{
  "num_hidden_layers": 9,
  "hidden_size": 640,
  "num_attention_heads": 10,
  "num_key_value_heads": 2,
  "head_dim": 64,
  "intermediate_size": 1728,
  "vocab_size": 8192,
  "hidden_act": "swiglu",
  "norm": "rmsnorm",
  "norm_place": "pre",
  "norm_eps": 1e-05,
  "positions": "rope",
  "rope_theta": 10000.0,
  "rope_fraction": 0.5,
  "qk_norm": true,
  "attn_scale": 0.167,
  "bias": "none",
  "tie_word_embeddings": "early",
  "parallel_block": false,
  "extras": ["local attention windows", "paired heads", "exclusive self-attention", "normalized values", "value residuals", "hashed n-gram embeddings", "capped logits"],
  "init": "uniform",
  "init_std_qkv": 0.0436,
  "init_std_o": 0.0436,
  "init_std_up": 0.0436,
  "init_std_down": 0.0,
  "optimizer": "muon",
  "learning_rate": 0.0011,
  "lr_mult_o": 3.0,
  "lr_mult_up": 0.643,
  "beta1": 0.9,
  "lr_head": 0.00799,
  "max_grad_norm": 0.5,
  "warmup_steps": 0,
  "schedule": "cos",
  "final_lr_fraction": 0.03,
  "batch_tokens": 65536,
  "max_seq_len": 1024,
  "doc_mask": true,
  "train_tokens": 906800000,
  "max_steps": 13837,
  "dataset": "wikipedia_en"
}
Each number is 128 + 24 x the weight over its row's rms, rounded and kept within 0 to 255. Layers, rows and columns count from 0. Numbers have three digits each. The size before them is the row's rms in percent of the matrix's.

# layer 6 MLP down (transposed), 1728x640, rms 0.0382, rows 68-97, columns 480-639
100:109125147176136114126119095099093124090085152155140096110120142109084123068144141164138135111109103133122134099135167094155115122164138127142125102120099117134104166170183116168133156132132157111167101137134121140110098135164158151104112129110115168128127122117126089101139143098097132129207120109168108109183079114068128085159151133158128130188083116132126173149155153130157126083122130110123125155135105106118104137134156146110144114132127092095126164157110121195110146120105109
099:112104112132153097148130119151110165156135099104122115106153105183103118133138126149131135126135148147166128147142132123090106108136115108140118178148145159112170104102099138138101186165120127110141102119087132108106150103178124136109124080131143140159126130179105060147142108130138148150166156124129082131067150106114137161175144128145174164149104103100149141157111154158097111120133139122136107128136107078078157149094102159151158114122115132090096133151118105108119121118115143
097:121145128150142145177106123106109149120136143117106109109143129110158146139101127120113153131138113150146110134128109150100166135139122116143102119174167136060131158100114124097123077100086112144180109170121126155148098141080173067133113142134142116123093122126106133120081044123114151126098119127104125140098136136112081129120122110101122127146154139119099116108140107109147094126127156118087125123081112112112116168074138137152156137132193151177083125090148144105112145121134150
102:126086121138153108134164088122102094140137156145123152127168108114167109123136109165126146115123090122124110118143129110175169102120150126097117134156146131143111114137142055167096130120135132109145121124143127123163155133133134140166163089092093152122126141128146140154163138154127131140087125108147165117107077144113102106109120118124146149134118141170111184157140105110155113094099146121124108128135077129102104100098115114164112132131147125150092082127141097133123127112159165
098:124109167103158085109151145105150133138097132136123132131187146121140161116118135092127083113177169133147158075132136118173157157166120085137147130171114082110088104142125140139094131120150122087156088152117131111131161118096092118084156127157131147137114118114122083154138137132076135117139114147081148123150147126157155104126172105110138154102153107151167111131152138108155119125078085120126097168151088160106109093152122100166150149103138104096113110152102114133155102097143118
107:151109185131140149127129104150122146137112163128158116079142135153106110107108136093138125087159086165119168123115112103099123143076128137114099165098136142126139139114142180106156138115180099114109113124109102139142162143143124104103121125138134100115122136146109175105133150142125140158115130121116140097170110102141137114166127124165121167113144133125161131084096141118124098154164115097105112118191125150132134110151111129133113161155142107137131108109052125094111073091123161
106:113147106105123134126094176112171161145100137140101158108090136131108106188102104125128117125144114118110124086145172120125142130133151151104153129155129139104154195140152138147105149105112127089156134057152115087142169118104162167121133102121170137123109112132131153120149165134121080137109117085121118148119093114167132131107137124101127106140085116150144124131102145115101148103132129154114130116160123149188119121110100151133140125139140134127152094136124102149125121078120080
100:188120111078080140120091108122147125176177138185116181081117101120083131117106105137096181104121125121125094128144127145122110108086125103122119111082119103104132159111145144173173151144090119149103121178135125082103144108115122119146117100152125158148114110139121158126097124153106133125119099127146151098142103102126143155133171171128097155082142136144085084126102143072165159159158105087125116164120162124111148133137132134103173136153174157171098124122111125146127133137154159
105:120131096136081140124098100136143124132134142125121151142098137131136134137107157108122122080157130104086146143095112147120107188110121114129155160110123103128118150130100085146147110153124119136091136078107096130083130107176095109169154151098116137134130181127170164149093092055132117174143169127129137140107158157167155112117155121154081127113125097148141094168144157093123134122145139122138132105144133133104139134138158109124166132122131164136100175137145141188146122077141128
105:130142158180116142158108121111083115185131117126136115144147151135153128137120121081106121171143114098127144132106153183137069132092139131182125142160112107125111043110159141146182091161119119126113134113080144105109134116126141116133091191105128088122127102150106137145107128144175131129114122167131054118143114085130167094125095101096171152158145124113127124047123143126156143119131156105119139090101128099112114154131130119135139108100123141104127147136096139126118120165081121
103:101105080157075149089105152104137126148152157145158142145130128103120110110138136093105172123116134180150152163135130131154138167090108134139115116125115159091105142098119125139098141176104151130107100152125150087166109126102173108136176114129131123180092132097172114158148085162145094111143103117114157127109109137124119124082103142119110132150114098150133129146151143147134093098112150080099113119110091159128106108102108138144117163120156132133073118120183113135108112140115132
096:129163111155182099132141154152144170138142188142122144137154133154123135154097148160103111113140111133169142108135126106116115165112168184174163094163131115111155163181139129123109154115125116121124123126118101134122112122133124131118121114141140174131100145162138106106102107151109129182133124130130114108116079100119119159130156109128108123134099111129135109140156156122140127120135132137140116146109144131164106145130170061125105128159101132157123135119192117128105138129140115
100:129172114155141124173123116155142109094089099117146164115117118135129118197103101147132109122116126096141144131153137146117132133149171160146156146096122140128115112119162132123095123163097111142123132090143123131121118123119100135149110124114130153072131106167143126142091113109111092140144170146160105126102134126134119152155142146117127146132116097132139131112099114113155171118108118086126121104162147153113120112160132088108133129104096123123135128147088138137124096137106129
112:133115131143108138111139116103116129145122113139168109113136131142116146120095144119115138148129135107119150124148112128137122121161187150173120091094150097130108134144140131120108120123151151095138088187172160117139137092106107089142152095107142117171114134107172215137107119133166106193114119128131143120147135149164132132139129142153181164160156123202133112083124159108073086128138143101165167155112141105114141142119138115147137159118117136122150118129131144133151118160099146
096:139155135095141122109155142103132096133099077129141110129155133093124116138121108130090129128109156119147123114164132111156119125159146118152146147190144146126100100164093141099098138106169101120094128121135101084183159099159086110111111122105130104126122093109127128176162123097132143133154174122149108135125141161132123097107120121146162143118149136095118119114080148130134136120110120132127079145148136084195083116130105155121169111105147080097153113158159108125108158136130106
102:122134117161192146104067131113109146092112112105171132123183140089096092084136137121113163104155150107110143123135176126116145111100131104146109114100145095084109127133152169125126146096133066132111165132152119136135081124121114095133097140137121083146183137098146126159129139153104154144144134128117097170159141118138082132102104135163101140144156145121140087155131122112138130122079117117131147101155104133147134135082117149136113131107121123095129141097140121133180142093125139
100:144124139162135146153138115115082125155174146156131098118133099151125049122080137136143123109120099136098138172135178107109129105105126104157132087131134148109121126077095076109142126173103103166092128138110118106085107137129119121103174154156123098125129127112136142075094136111129105141105109153118123128115137080108106134104151166137156124142121154149124076148101160091067114165115135093102122113174121126108163148097132122102161073136134142121134146112197129107131124145140095
100:164123149140116103100182089109135118106157121136119139139118098131135140114177129126099175124098153138156071143064133139149086107138136124119154153125099118154105105158120087109140150083144144147118087154124143133138142120106108137153129085146135137097167151141150149106084139139102139097133138142112101135148134122187177182116125153179116131121098111139127081093097110127140117147123066162149116095120098143105097109127133079155168142151133121134117132131143152121133109148132149
099:108124119103113158116130098108135181110139115156105171114074138135137166139097111148150172148118134102088144125134143195087154164123102088168122154198156167107136104096121137155117106158128125121127097054119146144130095125120170119130115141110082128121153109119097098122091105171165150141142127126125118128149172098118135101130099138097130103120137138131111154138147151095127119090090146142136152103133101104141142089125093140112139123168090103134156112143144135102111120125141124
103:130150095152152130139101123141142141153120156138163176159103123134140099112091129149122123153154102131105155121101159130132132138112138089151129065124139109125121101104128120112121126178119139112165138134103149096198140146122113122082119129123113106141118097125128171103160158124124133122138155139123084126122134145135118105168147130096115150100106143157119189119120106172138148145085148074184092126141132110133131100146166142106152115109133142096152087180170118153159121142098111
107:102118082090168104128111124126168134099148125109092072110117119098137112147142105129101150139151116133082087184130127126141155112124170083117121145182115160118102141129105136151095123140139114119060183084136115117133145137126161119112113129089095114143124083128114089174130105179123124102149127138143113073105149088139120155144119140140125130102155110136117123123150115135130114122130131109119147130141144103100116099149119143124156114096137162101131127156143123141111126103143174
102:145141166125143146137140091127131125153156132141174143128105104101116128131124142141091076082149123086099120166082128128138133119124128162124123073135146115101113145122095069146113154156110153106153135092165120165125099138126092123116089104118125102160115178113149139116131145116145104137096123150129147091145107116145133100117173112141120120162145159126104125119157125151084112099178124145124149130149133151140133122115135136168126117106143085119104144111152129097182158124129139
098:121121104118146185191129137151107104140152087160166136087140140100086156140131122102080111146158130152100117152098146129088148090091162118150062132107151141137133163108181130149137152137075151121135120139134154134186141146118101121155148120126131128115135123150114142072161117125091137123145069120145119115145144125120133149130129121125125175090046126099161107124140093124125151107143159138134162128154170112132131129136146121152124134119145133136080163116137128153080147148122120
100:120047140104142138109093121136122143173137124102105123120147150148135161150136129164103135137149109113135110089131098130193132139111170131162160091109137109122139113122131146168123162169125146091164097106155137095121150116085129136105129164091117107106145125146164172166126091127146104162118125147133111148121112173083114160064125075093115157087107105103126157160170161104120154122129125144090120141147127076130104155136113129114099153146090129123138118116154152180136143139094118
098:141115133152110160137106103140126112089144163124167125119120073147158096131123168088144116129070124141160090105099139099165135066096137151154107132164147123138084148104108121113133146128074139135174126122142108102124158144125149152093131138153082117122114118144126101119102094116093144130126147148151141107138101112160114081127101138084151112144143145115158158151182129142126118135126134105095100126137146132144150173159139123128140148110133105141093090135157130132144145156141170
097:097114120111139090141145081149161122069090092112133164145105112143146107117150175150128186128091100119066122101115109109111090079117126119180116126130127122134111099131149105112118129163189103142153143139123101164103131119095127152101150109077161124115151123156103136086126143149127134121100129147150154132103125120123124137117147113110139128134151176097136136135134109103132119119130104102124091107072132144128128138167138121100126189114178091147153109096095154142122106128091171
103:088155119147139146111136114152131149133134098076150098135119120121098117142162160148122125121112138158109122124107130135104197155158117139100148079121156098137155174143140159160135139139159115131142150162161126117133126100124168111115067134122097077150138113143084146116096145147090139117162134111132134136158100135160095174167131133123108127145123117113129102136129152140126145114108130108220129120047155126133172113107132083107108118143128167173139107117105122130111141131139147
103:149109092122121121115118171159173124084141100100118140179150132124086135120117176085124136132107146153166134110102140136178123152155109101114142143141156158112122105150168092128115072111140110160108151097108152149108142108123108108107143116121124104137094127137105149150160115120154143162082102098142142153134086117145105101146115170154132099106154082106114126135130124089141124117148138130142144132157109098099133151128165157151133101114144098155121087105113103118149106153122127
110:134100161154091155120137131087134110149124117118148122105145088129118128149111146102116128127092111109139140102127132099155146102152104122110099102138146092149143103124099153160096084141103152141121095122107170135103167095132156126136177120150124127140124124152127162139148108102137177123090170125101161159130139106102116139128121149111137126093116146112136144077074146138105099101115147114145144173108126111137117107132075126133119121166102129121104142126165122062132123128151111
097:105134098133152158145111130135157148102149146116085141192146119121102148105119145161162135118135140130145122131118144178111123114133127129097102066124119122189156115116118188126150126123140147134137111116132116114128106104118155099113127142090159148127124109144159163136099141110162154054136088104163136162080155093177130124129137148127114122149166185160144127110149193115170135184145147144158144107113098152073165129145127120133159111106112104170127108133105128151124122085136147
# layer 6 MLP gate, 1728x640, rms 0.0414, rows 69-97, columns 480-639
101:099155123093158114152151168167122141111115114138126119139093165160113105115147156143112159143150173138122157134106113151125126146149100134107105093113145109140130110155089127112105169103135100106160104152108088130160179076088118137129141114098141155123151172161136110099114122138134123151124132136138112124107094143117113127125097082149081093134104112094108156116121139133150167118178127094130110163130097139102170117129105127080144079109123164157107097118172143175164111159118153
095:110151146136137119161146105147154119109144097152102138145109133132150093136155141099110148157151126113144129099084074126142149121123165135150078099132144110129165137136123153078120079190120092176156138148144130148138132125137168127096094100124127107166122115128090156096115122183124091139099135095092108135144140163141153150115122107158091143143131193111117154116115099093126087121144109123103126167161131172101145137117151146128103117119121173106077128121160144106140142127097119
106:148125121101167130100100126139119155150123114144122083095086125113091125099110197162148099132145102120130159169146117153122122121167118107148150120136156128117140140174136180102127109159132149137104131102094122125099102149145113148108130148110142100159116106127116144122093125145162123120113144139159098119139141124105141148148100142105138159150159146087166151182072118101117141168139075152144155136151103121134146157099120114138132107112111100158126140140133165138107149165093090
101:149150104119137162108138132120117059126088141150139095151155126151137109128133110170160104160098094164127107149119165125145122139156103120116132140140129124099127134088095155148084165116139091134115131096128116106152144134112150145142115111153147129139154100125117093111138186140120130109149140155139107118124106131107173139117145065110138145124140125105145136117140149135154129145117135095144128107155134129140117129129125147138175160124109109104071103113155112145119147098139127
108:129155134166138133120129163127144122126121127161149139138140127183126147115164123110121094136097153131110116128140168166122146131146091120087149116114123148157152156112153103092126132143138132114112122096132113153139118130162096099128088141099158128130110139145126148195117123152195109122134116111160097138122091093154157140105152139142165096130114147152124127128095143138133161116123173139144141141092109113126162103157162085085125138111147121110160150121125101103150151160143132
102:149081123121113140126114150144148133133147094148139153159119176130141133145179148124153121146077132170122114129110148132109188123117132127152132139146128102140104112171106118127122120113105153142072111130079153157148117117132094176120110133134133135113134137141156136095119142121081088116110181139116126071144137113163142090153146141116151098119127164129102169121111115125161109120121127166114120112109101128112111149081132104150140160101105118136086137123131113129137143162161111
100:095116098175124114170101132108135105150121097122083129110105125150147146156115112105122095142151125116080107099143132150154111107118116167148085117131134139105124160111152180090168112127146088156148111154120146109102088133115112130116115123137133135130120143121148118115099133106143116154097078125125149156149122158094104130106149109128124134145092145161112111124113175093121126187102109120101152089124103094095165145128148162151147126130120137107105136124086124158146098108092126
099:125137068095120151092113135162133151146134134067150142117080144146160106106130155120109183143158108132142110093099122141112107155152120152150168148155095150131135108119113121113159138119116131117129131113134155118108128133151104105180129136122135150098142090114139137150114146050111098116138102120129136093130144180113135090117141136134176101126144103135116106131101133127118175125127123124078094110187133124131188144088120137113141116101141127162116140137146105142144137101085115
096:153107134159152150096161127157085070135086108148167129128123115127130130140151166077123173108108143116186144084129184097142165148108154171090138103145148133138107114119163125132151112100107132161120134101128129154149145122112108100131137063162106090152147126086125107120136148149129126130110109127123117129162132126084080100137125150137118086102111143122140127129139136066137117085151091111147101084134158109134112121111151106139118137128172143119111115135095134126125116127160180
103:111120090107151127101154102082145135095162108151152118157123131125152121097154110092136180100094144152166141113133105140150122162152155177139110130117108148143145148118103154144136098116122108131122084191125163088148119159128139100130126130103137137190121153103146074119089100106140112134122145180079109114107121103113110135112115164104110114117126091142137096130140104140131135103106166121112139130095143133118101088106157175145116132119162150132075107122130131125120091138103145
101:143126154133160116144138108122149160126126171108128135160103136093114076115149155094120147142108100141090112150112135149104125119084158112086079127098153131137095170084143140139134142120144152125157122113158119131079164109134145113147150088152126131090074156145179170136143131170127132151153102154105117178086107119148152145119109111095102145085172121169106154126117109170113157111112162158139120165125117133123107116103137137148144201104151117145118122144131137146131134113135130
097:139133096082138171132086108149129091099112164075118150162116116096162100171109093147092162147105145165153098111142184102098164128132134103107128129134124142152093069164152130106099141129100154085157139123136130135125138091149122120141124136114132133161189118134094126147127128107152132174133152123092134117098091140121097085107106115157132137157146156144156151122117171125167117138155122168117152168166155124076103127109093110116133116102157145145148095110128155119143159133122162
104:119121155119112164095095146092128146142098157134079114095118130153130136128136127166145161138146166121128151125132092134101130124106129140110111175156130169125116159122165095094175154121136106159123159151087089084145119145168189117102111107104142111096098150085136150178150148110134148170131178129100147116100074106139131109145114158081161120156132065087125160115152120123093130101120087107137114126108121106110207134159171147088144162107140161101081122125144156114140076109097111
102:114148085121113112143121156101137150148169137138115082108164160129153103160159154114107119157135123162107138151114063114105123164114129105135148110102099107088108107134128096121084109149176109160114154091116137118129123078101135166125134134117111094153145152153140083138075116133127160170134152120114172124156147137093121084153114157116178164141143122145088113138119148099150132127098145162144097135120172144175154121125108155087127111114158173137091164140136099150127113126136131
099:151097124140128111094116134118123110146084145142103142152139093080123112110128097113098127093146087128119118108144127140105115127108102121141178088123162131103126108109159121122163161179122107138144125105131155175156125111144184074117135129120122158107183142093127145169163144112144139115154110160130116158161108131143119118147144122109192115124082132112140126109156123098102137114116113102129125127122111120161127121090150117113134135100108106138094093118131112182090142125139136
098:113138171103106127149170116139120106145126132115141195148139121111144080115105164172116116083095146109078122152148166127136104145131124122120154109135114134178121096120139077127144167090155106149154102104123127124152084132169145136161135155124168111142110105114164145121085135134106130120131107116135112127111101107158115115115114116112132119110156130106084158110135154110088137166126093160101163146148072107147120136116101091130077122101130153099139156130097111144163069106148105
099:097169142179142085133111143142141107103150144098150154095112092129136128147120125127155093112132138092123091123161121131155117117158118120119123111148178119122156145110124150126148129111163135058124112163111128132138137156137137089114106131125138072159116148109078167176169141123094149135186132146125128139123106111093124103175087135111127074103091165131134144121147096118155088148158113120096138128142122133135174147140093157155110109119138153123128137126160109128099111134113126
098:173160152146097098179110136100113123164137107098104140103136146121101108159150105104141141155083141113099179099150116141115122150124143134059144121112092091137145152121110130149131108142114154127139111146146139122099127139168168167138136097149061115102150112146134135160154132112119168155140133181126158163152129122098123146155089108153110095106087104155143145122132169154164141159153124157145098135129135124154142146123149119119084111083138139147174110102154073150108080141100092
095:124076137135121115112149126169118105127123097108100092109124084181113150158108147166159114134122146113147136155151146119123126121131124119137150160145160113135108116117126133117119127106124133104116137104092117112081113148142085118128105137147104109130091111078125090115113121129093102112125129159086149128103123156104126126147145147144098126186092143116131105130154116167131138172093136114135114105163112156089130064105114129083128150100146126116112156065096104171120134142120147
098:125128146109156130122120162118171148126089086161119116130127134187130092108104135136113134120132121080077125162086083154112133139092138157150126090071162154133135141122128138101105179168147066116133119118150102097112159139147148138175122145127133112149084095124095136145130135115146102121128123153127156125099166135094123150131107120175126092115158142088106125145115182100135141136142126130155132121162173132117104119152094114152131124112137156101127141136159150137097106133076128
104:152143117161085125145169138093118130072153089100127117178126123151107111130151162152161077163092133128151112095136084131144134131164134111097106126149120115140148182107116131071099124091171145168127124107136094126107125124141147131176102120141077170123114156136098164111103100101099116123186146128108098115165114158085158086122117089125086167149142114130125118176097128128139113172157116141115141121110126141166081132089144161130087154147101140090142178161111113141096122099112183
099:135089119147122093108089155114156106134144115116116133107130098127098102087157132154145133100119120118111110119153128077071094144125108064111155119156176096121118115131124088113150142087125139125149117163171122132128165111112097113083151170125109124135138106114113166110082130146113170137144094142148144142127124096135104150108142119173118125061152183124128144153140145112140138083103117157135115114135176126130136161168127121096105150150137110157132145093134152124107115133106164
095:154094130096143119145109146139092147087120107129102161130121165123120101169131129107144115123095121103110118124133154147092092118111152139114126104143125172105148128128128105128122104097149141098143145142110089156154137144094136103161150144133165152103124137159126079129107137148094139175084173129153144148104094163116114133125097095134178083124109167108121111113135175158096080176128139133136113155114116150130146148089126119099134096157114111134087102157124129129099168087132132
105:127085120182131143099070141171144110165109140139080157119156090127160144197097142090140121112111082132128148140102161155106108131172154155108148099111124114134114148105115141112180135100123148116082127113152137118114174136164162126091086161098118163122130109108106123161110151147112126178109135123165145163119144154085134105145108137149100091138103128118116129102149138136136128140107100110117083103139165102162114127130101121132098138159111188066172127084143137118132141131122164
096:101166138094145124132109122162149095137124122134124117102138118120123139120114144144141186110133105132110104117114149121103094132158166117163109110111117128131131086156172131065090098077144111098098120147126133116077059103123130163153154115132144128135119138128070074146171149109149131162106140135190133157140168130157129177164127109111119113095163115093139108113132105159110099127134164159143115113120129081123129141114142126116136115116140128133134119166121158152149099099120113
100:128126094137085163113175154136128098153126147104158159166155063124126142118130145123156122155132105137146147119090094119100154105106140101131138138161113145114098143098126136092147098126079147154101098106100097133115148089138136181111150150071144120138130098097150089163086153133078114109098120113101101096101132137086140144117123147166099151111187141109149133116135127133155146118152127131148118159173123138120108150126155113133138159088117164147122120115149119104127090125119163
102:129147114135130105147169111122137110148142150158136154110100102106146129126074092096088155152131121178101164167108102088141161118119100106142176112110110100169094166123116150151134156120099096114107150139107127115119117056080107156077101122112179125123160101125087123078134128152084122072147144115151184103112116128085116102100169134160124151133130127142079141125137133113161143171084106122095123106100151161096140122143107143118078163139165173129097144109131124124124134131114164
116:114126174160170116131119105089132104105156142127128144115062115127125113108114165138127136109131147099144133089103128120126143146138109143137085129152085130064066078117127077106082098101104140120104110155155114134127091161118137137133134167142165117141110146143134131112130068125116129138120137118105127136154136117103143110162097080138164147104115110150119155120125113122157133122104138121096140122136141087111106109103155141147146178093156080121126127117126125114150103138084165
104:125136089117123135109125144111109119083110111133121092137129130115115115143163159132155123140134162093124117066133103156141109160120119142105134102148166140186105131128143137131132145132162125080107090152102119141091096083120114114099108134110156165130179138147116110131155131149108154101184098148163168103121119132112097116113100109147109164134133109118078117115182118147161160129119153110094156086116112130162123114114162125124167102170096166174085137157139120121123106104169126
# layer 6 MLP up, 1728x640, rms 0.0433, rows 69-97, columns 480-639
099:120107128139154142130126178140144127088097109139140133135120143138154093113149120151159149142097102109090124159143141097142151110133090170122103107149131158129136134147157188091120115139132167163090122122136138133078117134114112112102121141146160172144124143136138087108099114080093084108128145164097166128174078137159128147157123155148149126103104156118149159133135112122107142163095158125136135159123136153178127149151133164133154091077095122103110110127166117125100142124147109
098:161108104136148100158130147146136128158101087129134119088123128115161156106159130144158122131142096105122152112136128116132114110125147125167113126165085151120166148114175144105173140137148147092137124117132162111099166138158093168112108119110125186130140113176170124168111160151115081109195098161107147130119161136100145139125149143139152138182125132153129111142119149131121133088094089142098128119129164138113081105145131125140158169130091140147116165142098109110107143107109128
099:101133114159123141117157128149157140133120127113145104109150104157128074112122175112168118099107106135150138115073092163110126158089136109120102148136167102132103087137115131119155107088133142107122183160102143151119124111145132083138141102106151079127157171125113153114123156134126156121165143120169159143107120155096129155104164121096125150119149134121139125073153095124079120125175124118116171187154150127189152100139164113063109121144127126168128157183133137117112142119170153
094:120144150139167102132129130148116112131107111148136147149152132121117154117131112136113174152135074098189132117125147150161099103129153100139151145117080171082129127131160097161127134174162065128126089148100121127135102122125095147139134158124184135147147106100123135090153116120150112137175127127153130110133158086149164142107162142131123107119151120115108150145150150108103096164145144164122136094145147141097093160103145142078148123159146163099126138143117156155144083162135140
111:100076117143096099133135111127112157168114112113085094088101142085106118117142131134085129135180125161124130134124124114131126162129115150165076168125167113124162122153136090142139103133114173095047115108124099169139142098106115115162141112137135125164133086134143082082091111100138109141112136132126155112119141144111127080173135139076140124099147123108102095124128126141176123153067117147134109135141134148190124148107119122158158151130119131163124107133133124178146135168139120
101:136133127112121150097159109124138124130153142114104145103133127119143099056103146130116134108112160122146128140160080180124187090141106139109147097105117116135109168150142139141116117107146139130107135157103136083133141109153124100113121154133113159099122133115133142105146099104141109148141112117126128137114164127092122126162142144128129127134122154101107133167150098140126123117099133148130138102136117107093142105144164125116138146148190135155111120143143137143156107143112097
100:122167119110143106114134073129156130150133086107109153154103138115149132095107131112129164095095164079130117125106145128101103138087113107115100109158135092120092139173116122172149125108109141132166120112097100110125161123131143081178143103131123159147095152103141108107104125125161151172125155152128154123128121091090128124110088089143131135117160111159151101120099110080107140137143124157150142143101145147131099123154131150151132154113111125130125154151127129165176076133086111
102:171113158155127110090137149091154133147086133148168103155124088150143130130145113141094162161089112179131131163131124103110110142151122109134157161142092119141167082115175090121076111117161154181153121102093106084131118117146135162098152108156099147147153149147129114129069154125123168130111142115156135136119148135143098101138104092150119146153141184091166097158120192164085082121153122148124136105133136138139133131147107163092129133122156083105139144108099092129112142111188117
102:113125130119147137109155158146102111137121159124146106085146119138141142117096137127145150130143105129143102098119157160145107126083125159122105138169145152141164144125112157152177093171140071141120116110115149164113121126164100095129131064130129149102120124149154144091147134165131097103129069112118139115123123122133152126139157137116138094107115111155163114161132136136095097108130142107124117158134134101135109135101112115170181082160186117154139127115137115119110126135132111
096:107169133099141088135152150191105143131141125096158150123126104153176138121146152116119116145138088112127133118111085155130103080132132106098141128124120091163154138106173135154136087142155091144089135110170131154101098078159128110124102158140119113108110122114130175127095122151104154124119116110108150116151143157122149139123119135134158112140123131160149112099149173162144108087167137142117159123131152059153138149133096104097124088157110127102139103117112168104120124121129103
099:157100134162125139136127096154131135158133095110111143114147107121152135146135143122139138151103140138122161121118182146142086147141160146109116136094101139146091149114130140081108158122111119091098165132115146075093146149075138136142168110169121103133107142126131131151154139127113107133115098130175126140147115115111131072118123169124111151156134134104126143132132139159159175148140117128114157146124146139134099154121100136078188115148099115134152131081119111135137106111138145
097:157143179177120144181106161101137110090138128132124090095081133169130155112119135097138166118126155134121134134141152147095138107098168104113106148136193113140135102160117120128121126103149123101125105107141079167122138145113161115158112119080092085116139114085128169135138078140082136131091099115165116150165125163103133112136154115111123129118165141137111101122171110134166163154111129114133107126092119121163165144141151148173137115118131135150123131130134155104115090121158099
103:125123129152139172128133143139113089132079087085123107180172114145138146146160127130127116123119154104115121133123163101130147105134133088099137152128172130131125098140151133160155168133149130139148125100133134112122094156151130109099164163099144119118082133157139110140154075173137138137073146147155177121139137143137140133133166138141139129161119088148171163141080115149124141154152099135098111105137126130120110178143118166135110118139154129152125114122169119147128145116139091
101:112131122132147119138092114149101149121099138090123116106139137119158126120123175114119153105144106168138104152113161091123149113137102152139158104130141151116133143123142060133130161154150079148138146133141113126160125098138120160145131147160153103125131130120143107161082187147116163100122151114146151151101079107113142154103158111166123175134084164136121085103120134156158132134166166103153157099137169131114146098084137135101141160130166180159121106095118126113117161124107141
102:150144093113149132167115140136150136169117178157121148121138108146125135157152142130146108134068117093143109132130071122093151130124146163109115120154125129136162162151116149135122159147113148096122087162120092076174087157082161126168120100120164151119125147118108161150096144107112131152145101110141139134107118166121136124168132112116112140126101138103086141099118132127146116145094132140107085110094111118143093145157107111143077116161109176107146135145139099188129115142120148
099:114101167146149116103185067155149098144157112132133123146132142181090146123086106120098096165131119144129145143152144175175094113142161163098139160120111106100097128136109160129151143097168110156123185091103157144147169155132155157138160116108104156127113094164111155140137120138113133138159175145103137092125129116147116135134125133111154143114137100158130082099141085127165144120112113105147117145088135130096117097086134111123160119133135108137142125105126150145120115148134154
099:104111118107151147134128120109149137125171109101150107109168091151169097130081160172117099142117091129154155094151143120072131172141111126120087143146083117133082154120147081115153156170134160118109187146140108129201135107144128116114120149144140145146143088112116128148160141123132135165107139083114152160125105129085111097125149171154129109105157134120182130170077117149098130127148116119119121128159105153136116142121142111164152120127122114133150118191120117109155124124121139
101:099134189121123116124125154157125088145113164132099145139129116143114120122080147173115071105141108086159085155086110108142164113129133090130112124124143142176159087133134167132115128118089128134146157126079137126120121113158134105129127152150158099108098112145130138104116113145130153122115140138098135158172130162116142156141107124090103137102124137130124078101122113162151142109162176102108120164104118100088103164088095119141130147103143128133120126138141122111122139129155126
099:118112153103137104096157090152173116099137137157135073103161132080160110146155132112140117146101113121111101101132104178148116104143137138159117143065126147091148144148108116127104108115096090125117127141124098130093086095151129162162152115151131119115109125137120154119128121158144142109098131155135121154124092140127144117122087157150154147152122100173132156107167084146129116154156176125116115139144109138114179125149171145157143166133136115104080159114112170134139118114137118
101:131117138139131166150147120100151130115131110149131142153087126156144104126140117156122141106101134109133132164096156146134116126114164119096111159152148123134135087165140086149065129148124091116077119135156128137144172104132135134156143107164100135148074133175116125135121099140134165087111110154108122125119085084121133119119166123200155109125136147109126084158142178103121140159142116094108121095115117119096131147112143157126145106126133098157090083144121130105143137126135140
099:154099147128117148127108111135186165132082124097128111097139138145116157127143111115155119133092107114135090119148171124152111171097088107122175146117167153099131123133142109154124122141108145125127103131139160122098149165137145158160166167155132122143170090120121119112130130160140135131101141133126118186100118148137146118175116164146117118133100085164149129117107167160097122125110107110150114103096140088137149157109126128178127129111154140166135109108092131106155092176124136
102:093127149103114144119147119119164162160125104083106170173108169127134109120106165111103128097136111128145127136150126148101090145090155144139119134154144102114130117120086099148123128131091162124133160153092141141157121142123115112069123127074151109108148170135110096170133107116094112099116188141083077140112102108147120136117108134118104157129089101112169097116113117102136127127142162168114102151138107126145115142152082157152169127157121131124155115144108084101141135155116100
104:137143090113144110140152112158175132116128148139135140112120180157147111120136117139129104115107165113145147126115120135131143170090156136112206136126085112107148120102104120196122131088131162156099189173120188095170151152153126116148137093133139157135121082116149078135115138145136140115133118170146106086087149149168122107122098110111134096159118133102124145106101102097126131133116122105130121145115109124155104142132085131095150106100152099148123130118102156104113121141114117
100:132134127183118096135111157117147167115090130134145136114140136145157122109148108100119114085138134120143163144171152173121059142125117131103143078100118129117142131134111102143095115128145132153101139090083101142144085126144108110090146122110132111127117128105143131129139141113141132147124129113113136149157133111148105155133148116127139140126142122137101101122178135141103155139155125081119163145148131097140102170092156096121107120111155164083186122101084088167147122124129154
102:146137130126121107120142093145121150095140158131160101127137135164145112094150122156091115099131112115099121077111121160134096099135102105159118130114153131125155158097100138134106096139183169091120150094172070057089117146108104123116118149153105162103143115145104116118142132119163154144137115149130144109158111084080121122144183149129137110141134117131091134126087149085140131096160119069106150129099116103105110158126091084175105109126145131141125095085168119080110110098118151
100:160139164113133108168116117127112119111135126119136107133086158123131114136148106127135131165116128116146141135167131111127158130114129148114133128161177134090109108100099164143166121140137157121161141126135106135113116146133117100108129168116154142121141165138162091089144117161112115131139100114142140147177142148114132133124112103097125125153060078167105132139128139114162113134165144136073156153189110116112120173107082141142107142164172112133136136137150084109126138107137125
102:113095145131129091075124158096150113126126145109125172086100104122142120126138120131169142094149150129109123105122082109144104105130110134144099146155158132158146087087126104158127105136108124151113085113101121154118149100155127119135092088137153124127135185123168168105142095183102139156113177147123108125122186132119138124109124125152155149182111097111125128121156117149104142103169150127155103115113105115118192101145110158109134118184104074113115108125146133126143094141117144
113:104120153171141135100080119127128137119092160149166125154118159117128100086128086127146141113102117106123110075135134180098161099111127156118116113160080145088133102143180108097133110131081104127133105123143097104152169138106144100137116142124180156095147158127122119147129089119073125131121144112184131125058159111121137112181148143118148143134169146084086115143124153131116157110127165125137147125135176111146128132092134131107158180114110100153106100138079097145128088178127146
105:135132085127094116134134103112113080096104129144114101092152104152144104167162176083125116173124160131142125145111094141129171121137138124134103134117159144111133134171149134143145150138102150115108117116102082175129129118118131156156149123159149148194122106123118119118115104141104120125165137095127166158133155150126123129119162140095127129144121087075148134127143138144070147137132141113111167174137136123111137125132151121145135155106151153139113159153127149099148130099114167